Each number is 128 + 32 x the weight over its row's rms, rounded and kept within 0 to 255. Layers, rows and columns count from 0. The size above them is the row's rms in percent of the matrix's.

# layer 5 MLP up, 1344x512, rms 0.0352, rows 883-917, columns 192-255
size [102 102 100 100 100 101  99  99 101  99 100  99 103  94 104 100  96 108 100  98 101 102 112  98 106 102 100 103  94  96  99  88  99  96  95]
[[156 103 139 152 150 109 128 128  92 149 119  54 114 167 181 143  91  90  99 140  85 202 126 126 120 148 156 141 202 138 109 134 145 131 171 167 155 108 188 115 109 122 137 105 105 131 101 138  94  93 136 107 130 104 101 166 130 128  56 128 100 167 161  97]
 [130 212 168  92 129 164  47 136 104 143 162 159 142 102 165 104 165 130  89 162  71  76  62 108 186 122  85  91 138 115 171 142 128  96 150 107 153 164 139 187 120  95 134 130 164 155 153 143  91 106 175 121 167 171  86  73 106 131 101 144 189 150 116  50]
 [135 105 136 151 159 123 127 152 162 101 188 157 147 100  62 105 135 185  78 188 153  98 155 141 125 121 138  99 111 123  84 131  95 141 133  93 145 164 123 143  72  67 143  74 117 159 115 118 102 107 161 161 124 160 127 109 106 114 126 136  98 138 195  89]
 [145 152  86 143 142  94 148 132 174 109 142  93 125 128 160 129 110  83 116 174 140 115 123 142  92 126 142 210  99 142 185  86 163 130 112 161  87 112 112 118  60 118  86 110 101 118 132 103 156 143  84  98 175 112 100 140  76 149 138 112 192 177 130 125]
 [129 143 109 158 176 130 107 105 150  91 109 131 155  74 168 114  96 118 134 222 127 144 139 153 129 147  90 175  86 140  89 129 116 144 110 132 171 112 158 114 138 191 137 163 115 130 132  70 141 115  98 137 133 138  92   0 104 175 120  95 158 164  88 145]
 [118 156 119  96 145 133  94 112 129 114 172 156 120 104 181 147 147 136  69 162 157 142 161  80 156  96 107  65 125 112 147 111 134 108 120 116 160 100 144  75 173 124  67 137 162 122 122 140 133  51 119 155 101 227 176 151 161 115 106 166 176 146 212 121]
 [181 129 119 136 129 110 111 114 143  96 123  79 138 110 136  69 172  81  62 220 124 139 108 179 151 164  99 145 102 176  71 108 110 112 141 120 142 146 110 176  81 143 112 148 107 192 151 119 157 115 157 112 116  84 126 196  67 130 100 115 104 182 152 141]
 [142 100 124  65 137 139 141 161 118  84  83 195  30 137 118 106 166  95 162 141 149 197 153 105 105 168 101 178 147 171 116 149 137 126 136  98 132 124 173  92 100 179 162  89 145 162 108  74 105 138 186 103  79  63 134 121 129 119 163 184 147 160 174  83]
 [ 91 107 117  72 117 148 142 118  55 170 138 149 160 156 143 152 160 144 120 141 134 140 177 110 160 123 105  92 164 138 164  89 121 137  87 228 144 130 110  72 105 141  88 153 140 141 112 166 122 130 124 169 103 138 110 112 146  99 163  75  95 177 144  41]
 [106 109 127 131 160 107 119 115 187 158 119 106 187 112 143 165 162 137 114 139 111 134 140 134  68 107 111 113 126 100 157 163 126 186 145 138 110 136 136 217 169 100 133 156 132  60 129 194 120 136 109  94 194 161 125  98  76 124 116 121  86 116  94 156]
 [179 143 164  67 111 122  80  75 147  91 164 129 127 168 152 134 125  83 127 106  70 145 141 115 142 138 138  82 115  54 125 110  92 109 124 180 196 126  54  99 101 143 125 152 135 121 169 136 145 102 105  97 123 120 158  84 200 149  61 101 134 100 179 135]
 [ 57  75 127 129 137  91  92 120 159 102 116 133 102 152 118 119 126  62  93 148 119 151 126 134 123 166 184  98 114 139 187 111 160 151 125 169 157 128 142 104  82 130 138 144  72 110 155 106 161  95 164 108 155  81 127 109 158 151 165 142 102 118 162 131]
 [188  90 148 116 150 136 153 121 170 100 213 112 175 141  87 148 157 130 174 127 151 104  84 180 100 102 117 133 107 126 185  79  92 177 114 164 157 156  97 151  91  71  72 100 113 185 103 161 152 122 122 139 114 110 105 160  66 125 152 179  94  86 124 153]
 [117 105 129  88 137 128 125 136 195 120 119 116 183 103 141 149 143 134 126  98 180  59 105 200  87 108 163 121 138 163 101 127 156 139 174 129 116 147 150 143 128  76 187 112  95 145 124 135 184 121 128  91 143  84 146 131 116 157 122 134 146 155  75  57]
 [ 98 133 154  94 121 126  92 158 122 186 107 119 108 158 114 139  52 125 102 117 133 151 124  98 115 125 137 168 143  76 173  58  95 136 119 153 210 110 111 110  93  94 154 104  72 159  91 120  39 158 127  95 116  86 197  91 139  71 175 130 118 111 108 105]
 [131  69  96  76 153 134 131 121 122 143 112 134  89 134 130 144 147 131 104 172 123 112 131 106 110 160  87 103 112 168  83 181 117 127 144 167 163 134  84  76 126 134 135  70 124 115 124 149 120 179 132 162 119 107  56 120 171 114 157 158 126 111 149  55]
 [168 173 144 131 167 143 131 106 120 113 140 162 135 131 120 101 142  83 144 127 175 168 121  85 140  67 147 113 132 101 165 164 161 126 157 132  94  90  80  76 181 104 137 133  79 154 118 101 166 178 145 135 105 158 159 147 111 103 185 119 129 117  97 130]
 [ 96 171 152 127 111 154 128 124 151 124 177 208 172  89 110 133 140 163 173 136 109 125 152 147 148 118 132 116 100  85 181  87 135 169 103 170 125 127 107 114 135  93 183 143 146 178  78 167 184 118 129 104 129 105 120 173 190 137 139  71  89 133  97 136]
 [107 146 194 174 124  68  84 171 183 121 152 130 189 168 129  85 132  93 192 106 147  94  63 132 125 107  84 199  95 108 117 121 121 133 174 194  62 132 148 129 104 157 148 156 154 120  74 131 125  99  90 165 112  97 192 103 128  76 149 144 111  84  59 179]
 [170 175 157  87  75 133 166 164 155  91 168  81 107 105 128 149 141 128  76 120  72 100 124 103 145  85 183 140 141 103 174 132 131 150  66 148 102 106 129 133 109 138 111 123 123 146 169 131  95 153 157 133 142 143 122 160 128 101 100 143 136 138 121 182]
 [159 106  73 152 189  81 161 149 133 158 129  74 124 141 111 159 104 117  97 126 182 102 111  97 133 111 114 156 104 100 105 142 136 113  76 148 154 172 141 118 110 234 108 102 135 200  81  91 150 135 114 119 145 153 124 148 120 140 114 105 110 106 126  39]
 [175 130 111 114 155  47 134  77 140 135 108 121 130 113 176  98 113 125 117 186 115 111 112 194 163 105 141 104 102 134 107 100  88 159 147 170 154 150 140 131  72 137 190 173 138 133 164 146 118  87 134 159  97 232 112 130 167 144  87 136 142 139 141 160]
 [129  86 115 132 157 103  71  97 164 148 132 117 109 105 138 103 176  90 141 106 126 146 128 116 121 157 105 116 103 129 143 139 155  84 126 141 157  67 222  88 109 143 178 190 159 129 101 158 189 153  89  80 113  68 111  88 147 155  93 105 110 151  75 119]
 [ 16 100 145  93 142 115 109 117 111 136 146 155  98 135  55 164 134 110 111 124  90  86 145 129  93 142 130 116 142  72 149  64  86 105 116 104  92 134 117 128 111 133 179 255 162 131 189 180 155 160 138 117  81 144 135 162  95 140 118 119 149 154 120 171]
 [ 96 110 129 116 150 111  46 172 104 148  63 162 127 127 157 130 153 161 158 106 178 125 154 173 169 140 110 175 138 152 127 106  89 147 138 153 126 124  78 120  70 148  99 160 207 148 182 152 124 103 157 138 125  91  56 136 127 132 132  85 119 130  97  60]
 [165 137  79 160 104 169 153  64  87  62 108 115 109 167  84  84 147  78 100 181 147 123  92  94 154 138 113 173 158 156 182  96  93 140  96  80 102 162 108 107 107  64  92 108  75  96 175 118  63 157 143 117 132 127 146 105 179 125 201 132 148 109 152 142]
 [181 176 176 181  99 185  91 182 192  83  86  73 155 173 154 116 137 146  80 139 142 167  83  71 171 132 164  96 118 101 123 115  81  50 109 171 138 116 155 128 167 165 106 105 158  84 131 121  97 144 133 146 125 147 129 106 137 120 138  55 145 147 141 140]
 [117 124 163 133 166  84 151 145  71  89 113 108 133  95 150 151  83 177  70  65 123 118 180 201 147 153  95 139 120 145 129  72 104 129 137 133 125 156 114 134 146 133 184 130 148  94  80 136 111  77 128  59 101 122 138 144 121 163 124 138 104  93 105  38]
 [120 101 113 148 157 149 114 100  86 119 166 144  81  92 127 115  82 155 129  99 160 131 156 154 128 116  76 137  95 111 108  98 160 141 135 125 190 168 131 131 155 144 119  84  60  96  74 116 131 154  94 132 109 120 148 123 110 135 146 186  89 154 142 150]
 [184 146 113 169 143 188 155  91  98 146 160 120 145 162 141 133  91 111 128 114 115 154 131 175 108  81 148 140 172 138  52 125 163 110  85 149 125 156  97 137 113 168 114 128 145 129 115 139 189 133 168 129 106 132 153 104 122 160 118  99  80 117 119 163]
 [ 70 131 126 119 152  72  74 104 155  57 143 127 102  99 175 107  72 131 142 138 120 147 106 161 152 124 100 115  95 119 109  93 128 152 177  81 113 139 123 125 118  94  83  98 185 184 163  91 113 115 158 117 189 114  67 158  43 147 125 159 175  90 147 165]
 [128 138  96 112  79 112  98 130 146 154 146 170 121 159 169 138 122 142 130 109 120 134 179  99 136 148 136 151 131 128  94 153 142 120 166 191 122 138 107 188 172 124 149 147  78 117 138 110 140 120  91 167 133 203 130 117 161 123  87 174 139 152 144 169]
 [ 72  82  93 126 142 120 136 138 147 122 146 117 132  99 139 152 165 166 121 175 146 140 145 181  76 139 145 165  97  78 172 116  95 160 120  77 168  93  81 157 171  77 152 100 189  84 119 187 140 159 117 106  99 120 101 104 134 130 114 146  84 140 172 127]
 [112 144 144 137 132 148 141 196 157 118  99 119 111 181 147 161  86  92 152 101 150 149 182  90 136  98 118 102 117 123 105 135  94 132  86 106 159 116 161 154  70  97 119 138 115 142 122 123  79 152  87 142 143  79 140 133 145 134 193 164 121 139 141 149]
 [120 116  97 156 110 139 147 115 140 108 131 152 127 111 113 108 160 129 152 140 140 130 170 172 140 125 179 155 155 151 111 124 118 148 119 128  62 198  93  92 101 119  58  89 131 127 149  87 150  98 150 116 126 122  70 138 140 112 101  91 110 113 124 165]]
# layer 5 MLP down (transposed), 1344x512, rms 0.0341, rows 883-917, columns 192-255
size [103 101  97 101 101 100  94 100 101 101  92  97  97  98 102  98  98 106  97 100 102 101 102  98 102 104  99 103  99  97 101  91 100  99  93]
[[123 113 151  71 125 156  84 108 141 136 158 166 110 160 145 139 148 178 104 126 189  87  96 145 134 130 107 187  64 149 147 132  76 131  86 148 176  96  72 100 190  98 107 153 135 111 110  94  69  95 116 108  99 112 142  95 100 126 139 107 127 107 106 227]
 [133 105 145 130 138 129 124 117 188 157  95  95 134 124 153 105 104 187 183 132 158  53 126  94 105 141 165 141  76  86 103 160 104 150  79 134  53 165 136 127 105 157 126  94  81 149 126  77 164 116 132 123 123 100 138 140  97 136 151 132  39 106  60 209]
 [ 86 161  87  92 116 111 146  67 144 150 109 110 149 128  69 143  79 112 152 141 147 120 133 166 128 119 187 127 124 140 158  87  95 104 138 138 107  62 103 113 115 121 126 136 140 113 154 190 107  99 138 104 131 102 138 145 151  46  25 126  87 184 142 141]
 [ 96 126 122 134 132  87 136 214  95 129 143 109 136 172 108 181 115  98 102 164 192 135  94 115 174  67 177 154 145  70 126 140 103 152 111 123 153 104 119 106  82 115  66 173 119 117 161 118 136 111 199 140 142 176 128 137 198 165 152  95 113 150 152 163]
 [107 116 149 129 121 162 135 136 150 125 173 131 168 105 143 152 142 129 148 130 140 107 114 136  72  99 202 164 180 117 143 120 172 109 154 118 121 156  76 137 154 147  84 141  94 127 174 113 192 186 136  92 127 209 119 139 127  39 134 191  64  92 138 113]
 [133  63 146 108 131 120 151 162 117 168 102 106 148 145 130 157 130 144 120 124 123 127 111  97  97 167 109 128 108 140 150 126 127 126 123 138 156  84 111 130 126 164 144 152 137  57 147 146 185 111 156 136 179 135 171 168 127 210 142 136 100 183 173 154]
 [153 179 136 134  87 158 195 115 142 109 134 106  67 181 156  88  99 142 120 130 102 158  86 163 108  64 134 147 107 104 155 170 157 155 106 171 123 120 122 152 107 141  97 100 124 160 112 137 129 160 174  98 104 166 135 128 104 139 110  73 131  81 150 153]
 [101 135 173 185 131 174 142 126 157 113 100  90 171  91 119 132 118 119  87  63 181 134 139  67 122 109 108 122 133 128 157 131 110 119 140 166 173 112 126 135 150 147 114 103 130 145  83  98 156  99 182 123 126 144  98 108 182 160 149 171 155 119 136 152]
 [165 142 146  74 107 118 139  97 142 148 126 112  99 163  74 158 115 195  97 143 112 203 149 137 158 131  95 185 181 186 114 133 153 148 125 125  82 131 110  79 125 152 134 139 168 103 114 117  86 165  61 166 123 142 111  95 108 118 133  96  90 120 158 104]
 [ 98 180 141 169  94 146 123 127 135 128 163  92 138 167 118 120 135 147 103 161 143 140 104 138 118 109 153 123 126 113 113 110 162 155 112 100  65 178 133  66 150  65 128 177 140 194 121 103 145 135 190 139 118 149 140 134 132 191  96  86 162 125 116 180]
 [147 163 104 126 120 152 183 165  93 143 127 188 205 161 127 100 117 102 123 101 111 133 158  97 196  92 104 141 129 187  85 104 133 159 129 138  65 165 104 147  79 111 102 138 129 139 127 161 128  95 109 168  70  73 150 137 100 113 163 168 137  69 118 149]
 [141  97 150 139 161 110 169 117 123 135 133 130 133 107 106 116 155 101 129 169 147 218 167 123 145 148 160  82 185 141 162  84 133  83 124 158  83 164 158 127 162 141 123  81  99 142 152 167 154 124 136 133 182  98 146 173 131  77  78 148 104 140  93 117]
 [125 181 156  85 170 115 113 171 117 143  38  89 106 116 138 112 190 108 178 100 101  91 134  86 146 176 128 143 146 125 118 102 145 112 105 114 110  95 153 100 120 137  96 133 101 158 179 131 151 105 100 149 183 128 153 109 140 137 126 137 159 214  62 154]
 [ 77 113  93 126 139  84 104 130 128 105 122  93 156 148 140 174  90 152 108 130 148 180  78 136 127 156  63  77 117 135 131 146  28 109 223  88 128 157  90 111 105 159 103 216 159 119 111 128  45 130 135  89  94  91  81 106 151 148 133 124  80 121 118 109]
 [189 132 113 155 171 177  87 105 103 120 140  85 154 133 130 102 124  95  36  90 132 106  42 155  93 141  83 114  78 139 134  75 176 133 121 135 157  91 157  96 147 162 162  64 127  89  83 115 165 186 133 164 112 148 123  63 120 145  89 113 127 123 165  90]
 [ 87 125  79 122 119 123 149  97 110 155 128 120 123 138 131 118 131 151 176 102  89 134 103 177 146 154  90 109  63 116 118 117 154 108 159  82 129 138 103  64  59 159 146 161 147 161 174 138 142 116 174 160 151 114  93 116 150 103 120 131 106  96 127 193]
 [159 160  83 118 137 150 108  75 135 140 130 120 132 149 128 122 158 125 156 111 148 120 111 167 141 104 132 141 113 159 151 105 129 100 154 135 149  75 195  95 159 161 149 175 112 112 156 112 204 158 146 137 100 152  59  79 151 103  46 114 158 135 173  74]
 [ 86  57 127 100 153 152 144 133 127 116 137 132 134 100 122  95 128 137 109 168 118 102 114 146 129 113  99 151 124 108  90 111 131 122 116 161 145 171 106 188 151 128 156 160 143  96 131 158  84 141 100 146 136  89 156 154 141 201  91 117 137 126 142 160]
 [154 133 107 155 138 121 116 136 173 114 197 127 148  86 130 155 110 144 132 123 144 128 151 122 147 161 136 139 158 153 122 133 112 160 125 148  88 180  70 175  92 109 139 139  79  77  87 192  71 112 127 142 118 161 157 145 110  81 126 120 144  91  99 159]
 [123 145 126 123  77 147 100 138 102 112 133 147  83 150 150  98 149 159 136 116  50 134 175  91 100 129 135 123 150  70 111 125 120 137  90 152 187 140 137 159 109  81 183 132 114 165 146  79 132 174  71 139 119 123 133  78 120 195  72 150 116 159  66 147]
 [169  92  83 132 146  75 169 145 169 104 142  92 118 138 190 158 127 117 137 108  94 177 123  77 137 102 148 146 166 128 136 126 133 114 129 106 179 188 159 105 134 155 135 154 155 146  95 128 138 141 110 163 136 112 135  91 134 160 112  93 125 176 167 147]
 [135  90 198 207 122 196  95 164 141 158 179 139 164 127 112 154 155 149 122  99 173  89 121 131 140 115 131 163 114 137 127 131 153 133 151  74 118 103 129 112 159  96 121  99 154  69  87 131 154 115 125 143 138 123 178 157 169 126 108 172 112 121 114 120]
 [116  79 143 160  64 172 112 104 165 150 126 126  98 117 141 124 183 120 156 125 119 108 122 116 123 118  84 158 109 154 165  75 183 119 127  75 187  96 106 102 140 126 161 142 151  77 146 130 136 153 165 150 113 128 133 134 178  78 125 126 126 140 137 106]
 [116  97 136  92  99 110  97 163 138 127 129 160  95 161 168 112 177 143 143 140  89 123 108 174  79 115 148 159 141  95  96 111 151 110 156  80 153 146 105 102 156  97 139 131 170 114 120 169 144 137 130 164 180 188 147  94 146 197 128 138 142  98 112 113]
 [146 108 109  47 113  92 131 147 174  68 178 161 190 157 145 105 165  94  74 157 171 148 159 136 143  89 147 139 131 133 107 128 106 141 140 150 185 124 108  83 150 185 127  91 131 148 101 130 113 122  96 123 195 135 133 143 210 138 126 146 128 151 179  95]
 [132 152  70  80 152 131 150 154  70 100 139 130 118 144  44 149 190 130 146 106 107 133 102  40 102 131 111 147 121  94 121 168 201  99  97 138 126 120  72 146  77 141  77  74 153 132  80 134  62 140 140  99 131  91  95 108 193 128 143 178  81 116  80 137]
 [139 176 154 110 145 126 118 182 112 123  94 157 197 149 173 127 114 145 115 116 100 107 114  54 110 149 101 155 136 130  93  94 135 165 182 123  99 136  78 144 121  98 104 135 142 154  97 156 106 195 126 164 117 108 132 173 121 111 174 136 185  86 104  88]
 [113 117 139 155 183 116 104 131  91 102 140 107 163 144 154 140 124 141 143 145 119 129 127 125 186 107  81 156 114 146 110 122 152 139  95 127 163  84 138 115 146  90 149 185 114 121 169 126 137 107 103 125  76 146 106 156  69 159 129 145 135  87  95  99]
 [173 130 102 154 122 102 138 100  94 159 178 128 120  85 199 107 117 120 119 122 152 102 128 187 147  85 116 168  99 111  86 155 146 136 178 162 164 104 143 114 142 125  88 124 122 139 160 179 167 147 157 157 149  89 111 132 153  95 129 216 135 120  76 111]
 [132  87 160 191 130 184 139  81 118 167 137 112 153 155 140  96 135 155 143 123 125 117  92 177 134 107 159 127 139 178 176 177 160 128 105 188  73 113 153 145 118 159 138 153 164 132 125 120 122 132 132 115 123 148 148 129 109 148 123  91 108 143 145 205]
 [ 99 134 140 128 119 145 126 177 131 125 125 104 156 151 125 124  89  93 115  91 155 126 140 130 143  94 124 118 134 150  70 127 122 123  70 104  89 112 125 119 126 131  81 122  84 154  90 123 163 133 115  96 139 129 107 167  99 199 168 100 131 109 123 143]
 [ 55 152 138  94 103 100 111 100 149 137 126 122 142 153 104 165  90 132 140 111 134 112 128 129  56 153 149 180 151 110 125 160 175 109  89 128 142 125 157 123 149 112 105 174 108 141 103 151  90  65 104 171 134  99 131  66 107 132 104 154 142 162 102 132]
 [100 127 114 121 118 105 134 178 145  99 102 113  91  77  84 136 119 114 163 144 131  94 148 125 138 138 188 193 119  80  94  92 126 149 110 113 175 156 112 120 130 154 150 123  91 141 110 152 145 153 163  99 141  70 193 144 110  76 116 182 160 153 118 195]
 [165 173 122  53 123 160 137 143 183 120 171 147 138 121 181 141 135 138 119 205 112 161 127 175  84 127 137 163 121 120  96 115 107 131 153 156 176 126 114 100 123 105  74 125 127 110 175 115 153  89  89 145 108 120 134 138  91  76 126 167 140 128 120 137]
 [194 111 126 164 155 134 146 142 142 122 136 172  87 136  99 138 166 102 180 115 145 126 117 187 128 181 159 138 114 125 154 204  54 193  85 136  58 168 102 108  98  99 115 142 126  94 140  93 141 183 136 126 151 146 135 143 159 104 129 130 129 153 157 187]]
# layer 5 MLP gate, 1344x512, rms 0.0376, rows 884-918, columns 192-255
size [101  97  99  98 100 103  98 102 102  98 101  98  92 102  99  98 106  94 101  98 101 103  98 101 102  98 106  97  94 101  89 101  98  90 104]
[[ 93  99  90  91 168 192 120 105 104 125 117 140 102 149 122  94 173 121 200 150  80 150 173 113 173 172 114 177 176 129 138 151 121  94 125 167 118  57 103  78 138 133 142 139 104 120 173 184 123 130  67 162  87 131 116 171 134 119  92  90 194  53 157 107]
 [ 94 136 125 137  76 148 175 124 169 129  92 121 163 113 111 121 145 169 123 139 148 117 149 150 191 138 175 103 156  97  85 115 219 127 151 139 127  56 181  87 151  49 133 133 118 127 107 144 144 109 150 105  88 112 109 190  74 170 186 122 105 135  97 158]
 [ 59 143  84 157 180 105  93  96 128 112  94 122 172  79 139 101 185 153 143 136 146 138 133 173 122 150 100 143  91 238 127 109 144 135 106  94 146 110 117  93 184  84 230 104 116 177 104 146 128 129 139 161 132 105 181 134 112 120 122 117 148  96 106  90]
 [103 195 160 100  85 145 182 155 111 165 118  78 149 137 183 128 135 125 163  87 196 133  94 190 141 151 154  79  86 105 156 106 139 139  79 140 173 146  61 177 165 142 149 161 143 126 140 123 151  74 104 134 141 169 132 130 120 140 134 135 112 131 100 130]
 [165 153 169  72 125  88 153 109 171 149 112 124 153 163 170 124 168 108 158  94 129 135 146 108 181 106 118 119 144 153  80 192 169  83  89 161 133 122 151 113 176 111 120 142 156  96 121 159 130 137 128  97 117  82 141 144 169 143 162 164 155  95  89  84]
 [142 147 175 113 148 135 110 186 130 131 123 148 131 171 183  85  89 112 153 174 113 140 171 120 138 160 113 118 113  95 101 167 101 173 142 141 177 147 170 135  88 147 120 130  80  96 183 132  41 159  81 194 150 150 147 114 147 126 148  74 152 119 140 103]
 [153 108 171 145 157 172  89 106 103 112 122 134 135  80 102 146 116 105 114  88 120 148 118 140 172 188 112 161 127 129 145  93  93 131  86 139 135 159 133 192  68 168 117 149 107  69  85 114  72  81 141 120 130  80 210 126 143 104  44 118  86 121 161 152]
 [158 117 131 121 127 134 150 135 123  93  93 124 141 102 121  82 119 131 130 126 109 164 124 161 144  86 163 173  80 132 123 140 110 168 126  94 166 139 136 127 126 102 141 144  94  66 104 174 173 114 131 110 103  97 117 110 101 107 131 127 186 172  91 130]
 [ 43  95  95 242 181 123 144 122 126  69 134 138 115 103 127 150 151 120 143 145 110 124 163 117 102  92 139 181  79  89 166 119 121 116  95 172 135  97 159  91 137 104 209 140 101 161 106 187  92 131 150 112 108 145 178 143 140 127  73 147 124 105  88 144]
 [140 146 144 129 124 130 118 113 135 156  57 114 109 131 140 138  94  41 193 110  93 103  78 121 198 119 111 171 132 140 141  95 150 114 140  93 145  80 114 121  61 120 125 164 110  99 165 131 100 152 175 160 139 174 112 106 146 167 114 110 153 128 129 165]
 [ 93 138  59 108 176 123 114 131 144  57 134 126 177 152 130 115 130 182 172 140  89  83 118 117 150 119 111 114 183 112 135 109 118 163 114  59 159 149 119 116 108  95  98 164 135 123 145 142 154 116 105 110 119 141 101 164 140 134 141 176 132 173 114 137]
 [116 129 113 142 170 129 119 154 135 120 137 140 129 168  72 184 120 133  87 122 145  98 165  76 192 128 139 119 114 101 150 145 116 181 109 153 119 150  91 151 139 176 157  77 128  88 114 101 145  91 162 138 161  98 160 106  85 126 144 181  41  84 202 117]
 [155 121 132  95  15 161  82 188 159 100 137 116 144 137 111  91 164 114 135 169 143 113 165 165 120  94 158 110 156 147 194 140 158 172 178 241 117 137 102 117 115  64 129  77 120  92  56 163 101  70 129 117 138 174 156 169  70  97 121  80  94 104  75 133]
 [187 161 132 183  84 141 183 129 127 158 144 165  66  97 120  90 135 123 176  61 169  89 115  97 126 130 124 181 128 178  96 172 166 159 135 190 155  81 134 171 145 177 133  92 163 147  97 115  78 124  73  89 154 123 164 155 176 104 163 209 138  67 133 191]
 [175 122 105 163 146 143 122 149 133 121 135  79 160 168 127 120 117 129 193 137 154  99 106 151 131 131 174 115  54  59 160 116  88 158 138 179 117 143 142 166 104 126 127 172 182 127 155 136 101 206 107 141 125 123 117 141 151 114 182  43 115 124 124 139]
 [147 152 117 113 143  94  91 133 175  90  36  90  70 106 123 170 129  70 121 176 132 189 164 114  75 114  84 134  73 151 123 163 102 192 170 109 173  93  99 116 162 160 168 138 177 133 179  95 111 137 145 171 117 120  42 101 213 133  97 126 159  99 177 116]
 [165 130 184 145 149 144 147 178 108  94 115 145 163  77 133 170 134 100 211 139 103 128 133 104 104 120  63 125 149 179  97 175 125 135 130  96 165 108  87 138 122 101 170 101 144  98 158 140 156 163 212 147  92  99 176 132 142 146 169 173 159 107 143 121]
 [158 135  78 162 163 109 133 152 127 123 162 204 111 130 141 126 132 127 193  66 103  79 136 145 175 126 114 138 170 157  79 234 121 136  37 140 167 102 142 147 120 164  80 164  69  89 134 156  98 140 120 130 111 120 140 118 136 157 135 150  88  84 185 160]
 [161  72 119  95 118 152  81 110 194 208  61 130 105 131  69 133 135 132  51 132 126 115  76 100 178  87 164 157  82 132 161 147 152  66 115 146 141  92 123 113 128  87 131  72 140  91 107 120 170 119 169  83 146 102 130  83 119 143 127  74 123 147 160 143]
 [123 135 184 161 136  88 113 143 145 120 118 138 166 138 115 227  79  91 175 184 155 153 124  97 147 113 192 118 111 105 157  82 134 124 122 152 130 155 138  88  82 112 122 147 122 122 129 131 126 129 151 128 118 164 128 163 150 119 156  89  92 138 152 187]
 [139 221  84 149 142 126 143  99  96 118 172 145 116 149  91 145 126  53 134 122 133 171 142 156 128 134  99 164 142  58 128 115  57 180 145 150 163 141 117 149 174 122 143 129 135 149 162 119 124 108 107 162 183  97 107 149 138 133  94  93 145 107 118 140]
 [127  78  74 133 116 158 119 165 161  95  72 152  87 209 137 154 114 121 131  50 121 136 138 129 107  54  80 112 130 102 114 196 152 161 153 134 131 135 133 125 112 133  68 113  74 107 107 166 146 138  96 162 174 136 129 218 167 113 158 131 113 138 158 109]
 [136  73 118  91 151 157 160 112 104  61 138  92  83 167 106 154 110 125  96  86 150  95 130  98 163 181  93 163 192 130  99 167 118 127 163 141 140 168 178 184 105 172  56 135 163 172 116 129 116 117  93 134 202 110 150 147 126 122 103 128 147  82 171  63]
 [191 162 121 134 156 111 170 129 164 121 114 114 173 111  82 111 104  54 122 118 156 101 129 154 142 151 123 119 154 138 177 117 130 168 126 112 122 134 157 119 163 112 136 154 112 106 158 153 134 110 146 166 174 106 196 148 139 109  83 116 129 149 135 161]
 [164 152 111 115 108 114 124 117 135 165 139 166 124 117 152 144 104 155 138 105 132 109 122 157 109 103 108 111 121 189 167 168 196 147 100 132  80  88 117 157 163 133 124  40 150 138 193 133 150 105  80 127 151 111 143 165 171 118 136 120 119  69 109  62]
 [ 98  62 106 194 125 135 200  94 112  75 164 161 106 114 140 102 113 166 169 143 110 104 112 209 119  98 149  85 128 133 134 140  97  91 115 150 172 121 177 142  74 144 157 101 100 113 165 175 115 124 161 174 161 127 158 126  83 108 132 143 116 122  98 173]
 [132 129 103 201 124 125 152 126 123 117 114 160 163 152 148 112  99 154  97 106 101 128 133 149 123 130 153 160 139 255 114 152 147 160  76 148 130 156  63 167  94 160 131  73 108  93  97 135  80 159 101 120 109 120 148 100 147 127  94 177 116  87 169 106]
 [110 164 158  93 157 163 109 112 129 109 108 119 107 171 133 125 132 157 123 161 104 149 196 136 140 148  84 141  90 110 219 121 108 146  63 116 198 163 186 128 160  94 182 133 145 105 152 197 158 124 121  80 145  76 136 154 132 129 128 142 125 171  86 136]
 [133  94 120 108 141 137 159  91 103 139 175 178 166 113 195 132 189  57 120 194  68 212 157 143 139 126 126 156 168  65  95 126 164 153  84  54 110 112 149 130  88 139 138 150 195  94 111 148 167 160 116 131 118 128 108 117  81 170  83 113  92  75 104 151]
 [108 150 107  81 123 182 142 177 115  91 126 166 147  74 166 175  91  88  91  98 110 142 167 212 179 208 168 102 153  97 140 133 149 175 125 170 154 104 131 134 106 147 140  79 103 126 154 117 127 145 140 117  93  95 121  99 119 132 127 103 131 147 139 177]
 [142 119 102 107 125 104 132 170 139 132 141 193 114 155 149 144 185 147 139 169  87 139 186 184 225 123 115 151 145 133  98 141 181 174 189 191 125 138  88 118 124 166 136  71 110  65 117 148 105 143 126 131 119 153 133 181 153  97  40 105  85 165 161 175]
 [130 127 138 154 157 142 154 169 136 110  43 162  90  90 177 142  81 117 119  84 147 164 108 149 177 139  58 104 106 162 145 145 144 135 137 137 104  84 162 187  68 127 154  84 133 150 199 161 134 141  83 173 151 149  94 113 151 155 188  98 145 108 170 130]
 [177 141 162 143 171 180 104 124 151  84 142 154 163 136  86 134  80 155  89 108 169 138 137 113 161 116 118  32 116 110 128 177 135  98 122 129 150 145  85 156  94 148 172 172  85 165  80 161 141 139 102 133 122 117 163 152 152 160 142  99 151 102 133 191]
 [118 117 151 123 161 116 117 146 165  68  72 117 120 177 171  90 184  97 173 113  72 148 135 121 193 141  68 123 139 170 178 188 125 210 123  81 180 100 140  98 140 148 174 127 112 134  73 135 129 132 109 174 139 192 169 137 114 125 122 177 124 152 153 132]
 [172 124 134 125 145 104 158  82 136 146  79 152  66  75 163 118  60 204 122 144  95 182  82 111 177 187  92  95 154 135 119 143  96  98 147 142 153 131  97 134  80 149 127 123  93 134 123 125 115 105 177 117 160 115 124 157 148 135 192 162 119 115 173 143]]